python train.py --num_hidden_layers=11 --hidden_size=256 --num_attention_heads=8 --num_key_value_heads=8 --head_dim=32 --intermediate_size=896 --vocab_size=512 --hidden_act="squared_relu" --norm="rmsnorm" --norm_place="pre" --norm_eps=1e-05 --positions="rope" --rope_theta=10000.0 --rope_fraction=1.0 --qk_norm=true --attn_scale=0.37 --bias="none" --tie_word_embeddings=false --parallel_block=false --extras=["capped logits"] --init="normal" --init_std_qkv=0.0351 --init_std_o=0.0 --init_std_up=0.0351 --init_std_down=0.0 --optimizer="muon_variant" --learning_rate=0.0111 --lr_mult_o=0.751 --lr_mult_down=1.5 --lr_head=0.00903 --warmup_steps=0 --schedule="cos" --final_lr_fraction=0.0 --batch_tokens=32768 --max_seq_len=1024 --doc_mask=true --train_tokens=157300000 --max_steps=4801 --dataset="wikipedia_en"
Each number is 200 + 30 x the weight over the matrix's rms, rounded and kept within 0 to 999. Layers, rows and columns count from 0.

# o: layer 4 attention output (transposed), 256x256, rms 0.0707, rows 215-235, columns 64-127
# v: layer 4 attention value, 256x256, rms 0.103, rows 216-235, columns 64-127
# q: layer 4 attention query, 256x256, rms 0.105, rows 224-255, columns 64-127
# k: layer 4 attention key, 256x256, rms 0.104, rows 224-255, columns 64-127
o215,273,169,136,200,224,141,238,207,182,189,229,156,193,221,178,227,208,179,239,174,198,234,192,208,263,198,145,237,179,197,149,199,212,219,235,214,206,210,224,196,224,160,215,244,174,213,192,209,205,206,245,189,253,206,219,216,208,147,202,169,215,217,201,237
v216,187,153,202,200,192,217,196,238,193,167,171,247,182,250,234,148,175,193,207,242,196,197,247,259,228,235,227,170,200,148,232,186,230,189,206,237,146,271,195,153,175,218,208,220,255,198,205,185,152,201,184,243,187,198,204,188,229,181,175,203,210,223,225,169
o216,187,281,203,155,239,196,235,158,160,211,178,143,199,187,180,254,223,215,240,182,167,238,199,178,230,179,239,222,256,245,205,237,244,196,146,130,245,187,201,254,200,163,192,201,183,176,175,228,197,172,184,228,231,222,208,195,136,223,209,229,182,237,210,216
v217,182,171,166,208,230,252,196,151,256,191,170,210,108,189,175,202,189,235,215,195,203,163,214,195,190,157,191,210,217,265,175,209,212,220,184,205,177,208,201,229,252,224,231,188,207,197,188,204,255,226,239,164,206,196,175,234,186,211,187,158,230,227,215,194
o217,234,194,227,240,214,212,153,209,176,205,210,196,220,225,203,179,214,208,236,258,182,219,181,186,251,180,166,190,189,205,167,217,98,169,223,198,253,159,175,171,186,212,209,191,197,198,182,196,209,216,188,223,155,161,216,185,216,183,221,249,141,187,190,223
v218,212,217,180,215,130,203,191,239,210,183,155,207,213,164,154,213,203,236,209,127,91,168,241,230,227,234,128,237,200,191,191,197,184,161,203,168,154,226,140,177,187,261,228,241,134,196,209,120,219,207,206,262,163,198,192,158,224,196,181,203,177,197,204,215
o218,158,217,268,184,218,237,215,195,169,194,185,224,163,287,215,210,140,245,175,253,207,209,133,144,195,192,228,151,198,226,166,228,190,248,138,244,199,227,185,214,188,153,172,202,258,188,196,194,145,222,201,192,196,221,255,198,136,210,260,210,178,193,244,164
v219,213,220,181,202,215,220,210,240,164,269,180,275,191,168,182,252,143,137,223,230,220,204,155,188,186,190,198,212,238,198,179,207,151,207,240,217,197,250,236,196,220,176,206,180,277,199,207,312,174,229,231,183,225,204,218,207,234,233,215,147,260,196,260,199
o219,211,204,209,222,209,264,202,188,191,175,233,166,235,242,190,181,232,253,157,219,206,161,211,177,201,174,222,218,197,181,212,204,196,213,169,177,168,160,217,225,209,239,200,168,144,227,201,146,294,154,196,216,159,205,180,208,218,245,182,224,160,220,201,234
v220,217,144,163,243,220,151,141,195,237,214,245,206,175,209,235,195,202,187,213,151,224,157,228,208,187,189,216,206,176,253,200,187,157,217,170,195,154,228,156,223,180,134,208,217,213,175,171,201,232,219,208,138,163,229,159,227,173,243,206,224,139,195,237,223
o220,232,208,209,147,217,199,224,251,230,219,211,235,171,219,193,174,166,190,148,254,200,205,196,211,181,221,250,227,160,189,193,159,202,155,218,137,206,153,226,143,191,210,208,224,235,177,219,211,169,246,200,201,204,171,203,232,248,157,200,238,216,185,182,155
v221,174,173,218,165,226,176,201,265,128,174,238,209,159,245,205,192,191,221,245,208,146,244,180,192,215,159,207,257,143,192,150,146,192,138,236,260,159,237,267,179,210,216,193,203,191,212,301,234,224,160,193,248,213,252,195,188,201,156,223,189,197,141,236,164
o221,137,190,189,165,176,234,203,158,226,180,156,193,215,197,188,219,173,246,211,184,155,208,208,163,266,222,188,162,163,224,202,204,223,234,203,205,234,162,234,195,180,177,234,184,183,180,126,156,231,203,207,152,216,203,251,152,226,223,223,243,139,269,222,164
v222,196,162,161,236,176,184,258,192,235,205,215,229,231,148,162,202,211,252,233,268,223,209,160,158,181,235,180,227,174,146,202,138,120,223,200,226,211,246,188,220,88,204,186,192,202,174,149,138,188,185,247,152,203,185,221,222,155,169,180,197,126,178,198,249
o222,203,198,173,186,211,154,238,144,195,136,202,223,199,172,228,231,159,163,173,158,167,205,169,207,250,116,157,199,187,161,197,186,245,174,206,142,240,267,259,227,238,158,213,204,167,233,216,205,181,238,199,210,222,210,170,247,276,200,143,244,232,196,203,184
v223,169,151,222,232,211,222,230,136,117,201,143,238,185,194,215,188,179,169,246,162,199,127,181,175,211,218,207,183,124,176,158,248,158,217,181,186,213,186,172,247,210,178,179,148,149,183,253,151,273,245,170,188,156,166,181,227,249,209,248,172,146,192,238,147
o223,164,194,208,166,190,218,190,233,252,199,228,212,160,231,157,198,164,243,172,199,236,177,162,209,205,155,235,182,243,212,193,175,163,193,224,171,206,212,216,134,205,196,149,237,216,211,200,167,114,199,216,192,250,188,234,199,167,196,186,213,222,171,169,246
q224,208,213,220,153,208,201,217,205,184,229,158,198,179,248,196,129,230,171,186,243,225,174,199,203,207,242,185,179,147,190,199,209,237,194,188,225,191,190,226,210,207,168,186,188,137,220,168,241,265,186,149,227,147,192,203,200,175,211,237,211,270,175,211,204
k224,247,219,174,257,209,220,158,166,213,217,190,157,176,150,197,203,209,153,230,163,195,161,182,210,201,162,155,242,241,223,216,184,190,201,189,209,158,159,217,204,227,168,253,218,224,143,208,199,191,181,166,248,172,212,160,190,174,214,170,233,155,174,182,183
q225,171,185,203,218,192,170,177,190,218,195,193,164,275,213,228,227,190,199,214,211,257,223,182,168,171,218,217,174,226,225,252,167,201,217,201,264,205,198,209,154,201,213,206,203,231,153,214,190,207,204,179,200,193,217,207,189,183,179,200,202,200,246,158,180
k225,232,264,175,168,187,221,210,190,239,241,208,230,202,185,179,189,260,210,171,194,229,226,190,224,208,153,230,173,204,188,195,175,174,201,252,208,222,177,168,204,189,184,217,171,214,199,193,152,206,179,209,165,225,220,207,235,143,203,184,203,205,213,189,203
q226,187,224,168,217,253,154,199,253,213,177,205,192,160,145,167,233,165,163,220,212,180,207,190,159,140,187,174,235,198,191,197,197,230,215,196,152,178,205,200,162,149,186,185,162,194,166,181,186,172,168,160,221,151,210,174,227,233,148,225,207,163,167,174,221
k226,218,211,161,180,169,168,189,212,206,234,186,221,205,221,196,187,191,263,165,188,186,161,189,180,242,182,190,209,192,181,234,193,227,178,193,160,201,210,226,202,163,223,229,193,165,170,199,189,155,192,177,216,185,203,205,145,215,194,182,249,125,187,186,198
q227,170,237,205,143,202,178,187,219,202,199,190,237,227,156,139,189,183,200,200,160,198,148,184,245,256,201,229,207,220,208,181,174,248,209,248,225,174,188,178,137,166,237,212,257,140,206,236,213,220,206,199,180,273,181,255,164,242,222,215,256,150,213,225,153
k227,219,207,150,212,229,158,251,230,229,203,220,154,227,253,181,198,182,230,252,207,246,162,202,229,196,182,220,225,211,238,197,246,138,177,178,194,204,185,193,221,167,105,213,223,189,224,150,188,191,223,195,218,209,183,185,183,124,249,176,208,202,193,179,214
q228,185,134,172,194,211,208,211,194,162,178,187,188,179,177,204,217,240,215,190,212,171,174,263,189,160,188,195,154,217,225,166,166,196,227,206,198,220,233,203,180,174,198,194,200,191,155,196,253,216,198,139,196,198,195,207,158,155,217,243,154,143,204,165,199
k228,224,203,193,224,175,256,201,227,237,149,171,222,167,223,189,181,200,162,203,209,177,254,219,196,166,190,151,176,190,221,233,196,229,159,236,189,226,128,199,216,211,172,224,238,217,173,243,171,165,164,268,258,197,237,271,176,260,215,217,208,154,222,177,255
q229,167,212,211,223,189,225,228,173,166,134,169,232,253,205,217,176,206,228,185,243,211,151,135,244,213,183,220,177,177,167,184,237,254,151,251,195,174,231,227,213,157,234,221,193,202,210,229,175,234,156,177,155,184,183,191,206,254,194,206,190,175,204,201,240
k229,216,227,205,200,175,239,196,151,175,176,160,167,110,160,274,197,219,165,188,180,189,174,179,190,256,202,226,186,126,157,221,204,233,194,167,236,178,260,229,203,181,205,176,168,258,171,150,220,159,202,175,192,212,177,201,185,229,189,239,231,205,212,201,197
q230,268,228,193,202,184,181,194,109,180,181,162,235,197,192,223,164,232,180,196,245,217,172,203,191,227,219,151,226,206,198,181,220,216,192,214,235,183,157,232,152,219,179,202,241,222,202,253,193,213,150,220,213,220,180,225,225,171,208,136,136,240,190,186,205
k230,195,190,187,179,222,196,152,194,201,181,226,183,216,172,127,162,235,209,183,148,213,230,152,204,251,252,185,192,197,188,201,215,187,191,202,239,183,241,191,188,167,242,155,220,210,203,198,210,207,226,230,211,165,197,207,196,134,212,231,164,206,191,201,216
q231,144,216,217,206,211,204,172,203,215,161,182,223,220,140,138,158,256,190,240,221,215,201,182,268,199,184,165,237,170,207,251,180,157,273,178,171,189,200,211,249,206,156,260,193,171,170,200,170,195,231,188,190,168,222,204,183,224,229,146,166,181,214,211,215
k231,221,214,213,187,221,223,154,184,199,232,185,217,207,180,211,182,242,184,202,215,193,211,174,180,219,200,174,156,243,210,198,209,289,146,204,171,232,202,196,173,174,197,185,244,212,222,214,259,219,162,226,205,119,181,225,172,175,266,212,212,256,189,209,223
q232,156,204,231,182,164,237,216,249,218,170,220,221,131,118,207,142,160,196,246,163,188,158,187,227,209,191,183,172,171,200,206,181,200,175,179,224,224,223,192,137,199,208,205,216,247,236,185,193,212,247,202,201,210,225,180,188,203,166,204,198,170,248,206,141
k232,225,265,232,170,184,221,223,184,217,179,130,184,175,197,221,270,210,261,178,228,126,136,200,204,183,196,180,168,217,169,149,178,148,153,174,205,196,200,197,260,207,189,201,255,185,215,194,99,179,125,240,257,240,174,206,211,216,251,242,203,255,198,167,223
q233,173,180,225,169,200,234,177,262,185,212,219,195,213,241,226,244,225,237,169,243,186,197,212,206,195,224,186,121,225,212,189,220,214,252,183,210,238,195,182,233,207,188,252,249,210,212,177,197,261,192,199,216,297,165,195,170,187,199,139,163,183,237,193,226
k233,249,210,198,201,163,185,206,200,256,131,226,234,193,235,216,237,195,164,184,223,188,259,136,203,249,165,216,191,193,183,205,240,179,209,205,215,221,181,261,178,193,152,189,208,204,165,156,208,205,171,141,200,220,209,210,210,186,173,249,197,235,166,199,240
q234,177,166,188,183,205,214,212,193,211,213,231,183,224,172,176,184,254,187,225,207,161,198,159,265,165,201,206,238,178,167,192,188,193,241,167,177,165,221,198,148,237,198,203,261,200,235,149,185,134,151,206,162,221,191,185,231,178,187,205,205,233,227,203,155
k234,179,209,178,182,213,270,124,142,233,168,153,208,188,213,179,229,175,144,191,202,228,192,199,158,195,232,166,155,197,188,214,229,216,197,214,196,221,233,225,217,180,235,215,166,230,143,227,229,197,216,166,223,169,230,179,211,227,167,156,199,196,166,245,228
q235,189,131,193,173,136,182,192,167,143,137,152,187,177,173,161,236,216,249,151,245,193,201,209,213,225,257,218,168,202,177,202,152,167,190,181,226,155,170,227,232,294,216,145,176,133,218,246,187,220,201,182,201,212,219,231,166,233,226,226,241,222,190,214,157
k235,261,209,204,208,182,236,174,219,236,247,217,236,176,148,249,176,230,177,212,205,168,195,181,221,212,176,159,141,212,146,198,200,165,203,244,166,240,203,196,212,187,153,203,196,253,232,188,252,186,227,249,167,177,226,220,235,174,205,209,204,212,179,200,242
q236,228,168,138,217,203,168,230,220,223,192,191,187,180,185,245,234,203,195,117,181,206,234,198,233,166,227,152,197,210,167,197,166,233,156,194,135,192,247,189,217,168,138,205,178,231,156,215,239,236,213,214,149,161,215,146,191,215,143,181,191,190,183,208,187
k236,203,231,216,171,188,260,166,181,174,239,219,185,229,204,171,204,183,201,166,236,197,177,185,152,143,221,134,260,187,179,201,207,220,212,188,172,199,188,173,164,185,248,210,212,194,213,197,185,188,228,255,190,221,217,239,205,255,176,248,132,212,236,202,193
q237,137,202,218,208,211,189,231,208,193,192,207,207,167,204,200,182,199,236,176,230,235,220,220,222,185,212,225,221,201,150,171,218,209,193,181,150,194,217,200,226,243,242,238,150,212,190,204,192,205,233,202,140,278,199,205,226,239,218,143,198,225,217,169,192
k237,238,256,185,214,202,217,205,224,147,197,211,206,154,130,222,142,188,200,188,187,149,225,144,213,197,208,223,147,207,183,218,180,229,226,222,204,243,201,115,217,173,218,158,221,201,208,182,232,227,189,274,178,207,212,200,174,243,179,224,204,206,142,221,167
q238,190,194,213,191,168,151,198,232,200,200,235,181,219,199,201,291,151,172,206,203,174,229,189,151,189,252,241,202,213,226,225,214,188,203,214,212,175,175,231,217,259,219,233,225,196,247,201,186,175,238,220,229,215,209,199,287,200,248,222,218,151,208,204,180
k238,218,252,210,219,199,223,133,170,186,200,179,214,251,198,208,195,195,211,193,149,226,160,203,217,221,174,210,185,161,248,201,237,211,161,222,189,283,168,238,223,184,185,185,207,210,176,208,183,183,118,260,249,151,218,164,174,228,167,155,172,187,210,185,188
q239,229,234,200,188,212,197,228,221,190,232,197,233,224,200,195,173,160,236,144,199,203,236,191,216,223,172,224,193,184,179,226,202,234,250,220,149,248,254,228,220,149,208,239,218,188,219,206,206,243,207,256,206,219,175,168,213,198,223,237,192,220,215,247,178
k239,197,179,191,239,188,221,145,185,273,193,231,192,193,240,200,209,168,233,201,190,248,188,202,255,230,205,138,170,186,193,204,152,208,185,243,245,130,214,235,227,244,242,198,171,201,221,152,156,234,172,225,137,185,156,175,216,235,186,257,219,195,165,172,169
q240,189,222,229,146,134,186,177,202,270,198,196,218,168,239,207,214,237,219,200,167,188,209,204,248,199,233,199,209,209,193,223,246,236,223,210,164,190,237,245,219,211,220,125,197,156,198,194,143,200,233,221,143,261,208,186,217,259,265,211,193,182,236,250,128
k240,191,167,222,236,176,200,184,216,142,174,137,189,233,178,206,236,219,164,192,259,198,229,186,195,236,239,213,161,168,215,207,231,247,202,186,253,160,196,198,186,154,213,219,209,211,210,162,229,225,184,196,220,141,201,202,177,227,176,203,206,234,154,187,252
q241,211,171,260,190,229,189,208,220,227,181,203,218,232,194,196,190,254,136,143,280,238,206,157,206,232,194,177,201,194,223,192,235,203,191,199,147,158,170,173,151,209,175,193,188,168,205,300,226,208,197,172,188,172,257,184,217,159,226,170,153,233,181,260,197
k241,225,196,205,216,165,177,145,201,222,191,238,165,252,204,218,229,172,244,188,215,197,239,202,203,228,217,173,172,209,265,222,147,181,194,189,181,229,204,168,190,118,177,161,235,216,219,157,200,210,192,182,236,206,199,200,215,236,200,196,209,173,179,218,246
q242,197,250,206,248,231,179,201,226,232,170,209,186,130,217,218,199,213,183,259,208,236,233,203,218,222,235,206,256,242,224,199,146,170,200,219,172,195,172,215,222,167,217,242,171,173,242,195,237,201,117,156,192,176,175,141,202,138,196,170,207,218,169,144,254
k242,194,177,161,148,189,249,191,213,233,191,169,224,217,189,199,228,193,164,142,287,187,222,205,213,265,216,204,176,177,112,241,222,220,223,201,188,263,237,168,254,182,214,237,204,212,190,194,194,226,166,133,240,218,246,211,194,263,194,197,190,248,168,170,235
q243,160,197,177,171,204,206,191,186,195,193,195,199,183,221,197,216,224,185,221,219,154,213,213,144,204,197,180,218,195,168,154,192,240,203,211,201,200,189,188,158,183,174,218,203,248,154,199,217,224,175,181,244,211,148,245,234,220,170,138,153,198,141,197,163
k243,228,224,181,212,172,230,219,242,214,171,190,193,176,195,193,186,145,204,170,261,182,185,179,263,191,227,141,191,188,186,251,160,185,235,243,176,221,170,201,177,120,207,189,207,189,138,173,226,203,213,206,201,139,198,214,139,219,213,217,216,209,197,171,248
q244,185,222,195,163,215,197,192,224,271,147,180,200,238,194,181,188,225,218,222,222,192,153,206,211,250,218,182,210,202,200,223,189,226,182,163,185,184,211,128,170,170,176,223,223,203,229,171,147,207,178,181,237,176,237,218,156,153,202,171,211,214,198,165,239
k244,142,206,261,213,223,245,206,221,174,177,239,257,205,177,187,193,220,147,201,226,223,215,218,242,138,202,238,195,164,188,192,201,214,175,223,158,196,205,239,246,191,207,200,223,181,209,163,234,184,173,221,247,230,199,215,141,234,206,238,225,221,215,154,218
q245,175,214,206,182,175,181,214,192,175,210,212,173,193,207,226,177,171,195,232,238,213,218,201,200,191,188,239,144,229,237,226,229,177,242,246,195,181,213,214,213,181,211,250,180,171,225,206,186,187,219,173,179,209,192,215,191,167,211,245,216,161,171,191,230
k245,205,201,215,243,200,215,218,197,161,255,158,200,158,174,214,170,208,183,137,199,227,229,145,190,168,158,149,169,223,158,202,208,208,180,199,242,196,212,233,164,286,262,160,209,224,194,170,206,200,232,209,219,216,168,157,206,224,232,185,197,145,213,216,142
q246,184,249,172,192,202,202,221,202,170,193,148,208,264,252,211,222,227,209,194,196,204,205,223,221,184,199,193,186,203,179,159,228,237,209,180,228,215,230,241,237,168,244,218,224,176,231,265,168,209,209,204,167,229,215,212,226,231,233,197,239,195,188,187,166
k246,248,187,178,170,176,203,184,170,190,229,224,194,170,167,220,118,200,184,253,231,190,157,203,207,247,180,230,130,172,223,212,173,196,170,160,156,222,189,177,228,173,229,161,246,152,214,171,224,225,195,170,190,145,159,184,211,226,229,223,185,190,215,219,228
q247,183,199,213,179,262,210,192,240,195,198,209,162,212,238,213,224,163,222,186,202,243,197,137,180,200,196,198,149,171,160,186,203,257,224,199,218,206,239,226,237,209,251,173,217,219,241,244,271,199,249,214,236,212,176,170,186,207,183,99,212,191,227,222,239
k247,158,243,240,189,193,213,230,196,166,178,172,176,268,196,176,203,209,224,242,209,137,191,150,217,193,177,177,171,165,200,264,184,186,194,201,159,252,258,182,183,193,179,216,225,188,278,205,162,165,185,197,200,308,211,233,247,218,184,256,211,194,158,178,191
q248,241,219,221,163,221,222,236,237,251,134,218,245,242,214,186,183,220,249,166,204,236,193,185,175,220,199,192,201,201,197,189,225,228,197,225,169,145,188,204,221,161,189,202,192,213,154,176,208,222,232,227,242,235,189,216,238,165,184,225,166,166,232,192,252
k248,192,184,186,231,193,277,194,187,197,213,189,214,186,243,220,236,207,224,153,166,238,170,199,191,208,184,177,153,200,194,270,217,228,195,201,236,168,196,176,194,194,221,195,209,226,226,178,189,224,192,193,228,231,202,230,169,252,189,188,204,218,188,204,245
q249,216,157,174,219,200,153,221,199,224,179,214,180,145,194,162,152,148,165,249,188,200,195,197,161,195,196,165,162,219,171,185,179,179,189,207,218,221,217,145,153,207,186,174,185,142,217,204,182,147,194,251,219,176,196,190,204,220,180,177,198,225,218,243,176
k249,176,194,206,255,178,180,224,201,182,202,176,222,181,258,226,203,236,176,180,214,256,200,226,239,175,196,245,224,287,158,143,213,238,215,261,162,138,205,225,231,235,176,245,198,217,186,229,216,216,208,235,135,223,172,187,155,173,261,161,177,199,184,256,218
q250,195,155,220,189,237,188,207,208,249,214,183,183,214,208,187,146,192,179,195,160,201,268,168,175,169,200,201,161,175,238,234,215,157,214,230,168,224,188,176,181,213,200,207,132,209,200,235,264,215,133,202,188,227,203,194,172,174,209,134,195,231,186,139,194
k250,195,188,212,151,231,276,202,217,174,213,162,158,191,253,149,225,188,172,215,212,183,169,206,232,183,185,196,157,227,205,199,145,153,171,157,193,224,161,202,211,143,202,198,236,164,90,186,172,198,186,246,229,174,162,180,222,224,221,227,243,136,216,195,245
q251,181,165,228,203,246,238,192,177,237,238,193,232,172,196,235,174,183,146,282,219,200,197,175,174,188,231,256,124,224,222,157,222,146,214,182,232,173,205,256,154,164,220,212,157,180,158,142,222,193,181,217,192,172,228,156,234,180,137,190,186,226,188,207,215
k251,135,240,220,185,135,229,223,214,272,159,210,143,223,214,179,197,220,176,170,195,177,209,185,215,156,195,175,198,222,171,162,180,154,183,143,190,181,251,169,221,215,173,254,180,199,247,185,168,223,214,273,242,200,199,170,149,189,184,189,156,235,156,205,201
q252,194,222,198,167,199,188,208,240,192,208,235,150,229,186,205,188,165,220,213,163,237,228,198,172,177,182,216,144,157,273,186,177,159,238,180,189,258,173,275,197,168,182,185,148,227,226,232,247,150,200,227,145,224,172,201,142,220,164,151,208,147,194,192,200
k252,190,165,149,218,173,157,217,190,177,218,229,230,205,251,168,213,194,215,220,223,185,208,271,207,188,186,192,240,131,153,181,195,190,208,152,203,153,244,195,213,215,136,192,234,250,214,198,127,156,205,200,188,222,196,217,226,200,254,187,178,203,166,226,208
q253,139,233,213,175,215,264,219,157,229,205,211,189,226,273,188,243,132,222,175,203,207,199,221,172,178,239,220,255,181,159,226,237,272,206,221,215,264,224,194,185,216,185,249,240,160,190,229,205,212,215,213,202,191,151,237,214,176,137,212,210,204,210,191,183
k253,221,248,254,222,241,207,125,203,155,202,203,147,237,248,215,126,210,170,180,174,196,146,158,177,217,182,155,210,202,223,153,48,169,186,233,156,190,217,189,210,192,230,183,210,221,204,217,275,232,138,126,211,202,216,193,233,178,193,191,183,180,141,208,281
q254,192,227,180,159,224,185,208,171,226,207,164,193,194,217,209,197,194,155,209,159,209,195,199,244,230,174,189,142,249,246,184,265,211,227,156,216,207,214,184,223,202,214,198,174,262,192,160,215,167,184,203,175,215,216,224,198,166,215,228,209,191,188,185,179
k254,221,232,198,234,181,171,207,162,256,228,244,253,204,253,136,218,222,254,163,217,224,185,155,192,234,177,142,180,174,207,172,154,189,150,197,204,183,182,187,197,253,186,202,159,139,227,199,170,234,180,203,115,198,193,198,159,242,157,204,197,233,213,173,200
q255,240,261,177,227,178,205,184,241,235,239,175,209,172,197,223,218,104,201,202,194,212,174,200,196,211,176,255,162,194,240,191,195,187,225,160,208,192,232,188,226,171,172,205,278,181,151,160,186,181,174,203,198,170,196,240,231,199,175,191,193,208,219,204,258
k255,186,199,261,231,132,161,194,197,151,195,187,120,285,201,208,199,208,227,223,206,217,173,186,158,210,211,165,207,202,204,240,157,196,209,174,209,207,229,242,220,202,146,190,232,202,189,183,193,236,214,127,193,219,212,204,210,183,229,189,158,169,227,165,172
v224,173,226,133,196,187,215,212,170,220,182,235,247,164,147,161,142,164,217,176,152,248,215,168,178,181,242,204,217,211,230,273,188,190,185,235,196,183,198,182,206,178,196,187,174,190,166,195,218,202,207,183,197,201,219,287,261,230,210,195,235,197,186,214,192
o224,186,250,180,224,207,227,211,237,215,233,191,178,243,210,237,178,188,174,195,197,175,225,234,196,196,221,219,185,186,155,246,236,205,214,200,232,217,210,140,159,208,196,189,159,187,225,156,225,208,184,205,215,165,253,163,191,195,218,166,232,160,199,171,128
v225,214,147,146,212,164,155,206,247,195,221,153,181,220,203,185,190,186,215,260,198,210,157,219,186,196,178,173,138,205,215,222,202,208,171,193,220,230,173,251,237,208,197,157,165,132,152,157,179,195,231,179,261,164,225,176,188,197,162,193,223,194,233,201,177
o225,220,208,211,193,185,277,136,216,166,146,252,214,191,221,230,166,210,225,228,175,199,224,174,201,207,189,195,166,162,191,175,261,233,181,152,185,215,236,254,168,206,182,238,177,213,228,189,176,211,225,225,178,262,162,243,182,241,226,236,212,203,198,229,133
v226,171,173,216,186,249,232,230,216,194,177,241,137,202,160,194,209,161,174,179,210,180,173,194,192,264,226,190,180,189,153,199,192,221,255,204,230,174,237,224,214,160,218,236,185,232,229,227,188,218,240,181,234,204,211,179,241,229,205,203,164,254,201,170,181
o226,241,200,137,175,266,178,240,196,161,230,189,216,202,181,202,252,234,195,197,217,181,200,189,195,135,230,236,186,230,195,223,189,176,223,282,238,208,246,237,215,170,233,188,178,202,196,191,223,196,228,141,170,219,212,221,155,174,186,174,149,160,230,211,176
v227,187,176,261,224,177,211,195,240,205,150,219,209,167,183,184,178,162,172,164,214,198,224,222,251,162,206,175,158,158,139,204,171,217,225,191,186,157,191,246,235,230,196,200,172,221,212,197,174,211,217,231,225,192,254,230,212,188,226,190,234,233,167,181,147
o227,145,206,169,245,230,193,235,214,229,231,206,172,191,205,212,189,158,178,228,109,205,206,203,159,190,188,198,224,180,251,192,195,208,168,181,211,220,199,232,186,202,192,156,166,167,154,268,187,178,188,249,219,193,132,172,241,201,183,159,194,152,186,219,208
v228,179,167,194,199,234,214,178,207,178,183,210,160,204,212,180,191,199,182,194,191,185,206,153,191,196,212,209,221,149,149,214,184,153,189,176,204,228,222,198,167,142,216,143,180,223,179,241,211,236,222,183,208,219,210,202,232,217,207,240,182,152,191,201,163
o228,202,208,191,223,186,190,225,222,271,213,258,212,201,186,257,186,216,173,241,207,193,195,185,222,153,187,173,200,215,229,157,242,193,132,208,166,201,235,176,241,199,206,232,236,199,203,219,200,212,207,205,178,210,202,204,178,203,197,236,133,244,234,234,232
v229,225,191,239,178,180,225,221,219,237,193,208,172,256,228,209,206,189,215,223,208,242,189,215,222,190,204,212,203,245,198,229,186,201,158,230,228,238,217,209,216,204,233,202,167,156,162,207,176,178,174,185,201,223,219,145,188,240,225,236,230,250,243,200,246
o229,209,201,227,210,206,211,162,155,171,250,213,203,193,249,229,256,194,171,225,186,195,182,227,206,197,210,179,193,186,213,208,206,192,232,172,250,246,164,173,190,195,185,193,243,233,145,198,212,230,186,174,225,163,234,229,211,187,234,165,192,203,228,223,203
v230,243,190,226,159,216,200,233,178,172,170,184,164,219,201,191,193,198,170,216,178,162,213,175,240,233,188,210,201,235,139,205,151,168,203,205,232,144,232,135,167,170,206,191,224,179,156,178,220,192,185,168,196,197,187,192,172,218,190,172,214,163,186,265,143
o230,223,164,198,212,231,195,236,205,192,227,214,197,180,200,158,215,233,213,209,220,247,213,177,194,220,208,152,195,203,147,189,210,201,245,239,205,177,230,227,207,213,191,178,179,181,195,186,218,154,173,231,143,194,219,183,188,155,178,188,165,204,232,190,190
v231,179,203,190,227,153,215,166,185,201,204,161,189,176,164,244,159,191,195,188,196,209,138,233,231,221,189,194,206,199,152,245,217,124,167,231,198,194,218,189,230,159,226,255,246,166,187,238,226,207,207,236,185,236,232,202,215,189,241,182,215,226,201,205,232
o231,218,172,178,211,194,199,171,182,235,188,186,165,246,229,215,206,173,160,197,190,175,216,227,240,153,233,184,164,197,175,250,166,214,205,221,210,253,194,235,166,209,187,234,171,186,154,190,178,124,253,248,173,207,223,218,203,135,233,221,215,205,220,211,157
v232,204,196,205,193,186,187,170,213,244,239,240,232,174,280,168,165,278,201,155,219,212,172,160,217,209,276,188,216,221,197,177,185,238,195,179,202,228,197,173,181,199,176,177,203,187,207,230,210,181,215,233,174,202,217,241,234,160,221,219,151,167,215,212,186
o232,212,261,248,205,198,201,208,143,232,212,199,181,194,188,199,209,163,204,225,163,146,217,172,194,183,184,152,235,181,222,179,193,174,172,172,171,194,195,176,195,233,168,167,261,190,179,223,206,221,166,129,201,182,167,193,176,214,144,223,241,223,189,227,233
v233,248,200,133,222,207,218,142,176,192,178,190,179,230,208,191,239,235,212,173,178,184,203,225,213,184,183,183,197,204,234,187,205,224,221,196,175,190,207,174,184,184,168,205,262,163,198,206,218,221,189,193,213,236,208,194,166,210,155,119,186,222,194,210,178
o233,168,246,230,179,185,208,188,182,184,215,227,191,149,166,211,201,167,186,186,174,178,172,191,238,214,210,217,175,179,161,194,199,161,213,176,171,170,145,222,241,222,224,196,202,233,245,214,204,175,220,197,210,171,193,189,209,200,234,178,220,208,148,220,191
v234,194,208,183,190,170,188,239,217,180,190,195,236,228,218,206,181,237,169,238,198,188,179,227,171,233,199,221,204,180,219,203,233,218,190,237,230,257,246,232,183,183,227,218,189,224,201,219,196,173,176,237,200,234,215,184,170,179,169,187,234,255,187,220,172
o234,181,195,207,184,273,166,218,167,209,215,222,219,163,209,167,214,219,214,248,196,204,207,164,258,205,195,197,221,197,170,180,168,175,245,205,186,97,170,149,165,206,210,250,174,203,214,207,233,228,271,218,163,216,189,224,241,233,233,230,206,216,250,191,219
v235,189,218,187,202,235,184,157,189,173,195,174,234,203,194,231,203,167,171,165,238,195,196,110,215,163,175,236,200,186,195,190,122,211,202,197,191,201,219,161,204,182,225,240,228,184,175,217,226,258,142,243,154,206,196,171,228,183,222,179,271,211,165,236,226
o235,156,201,188,205,222,155,226,226,215,233,235,195,189,171,213,154,219,171,201,143,197,202,208,137,195,190,157,192,199,207,233,184,227,241,160,217,171,203,171,196,187,177,272,243,208,214,220,228,201,222,255,208,205,207,175,211,201,167,171,187,176,203,210,203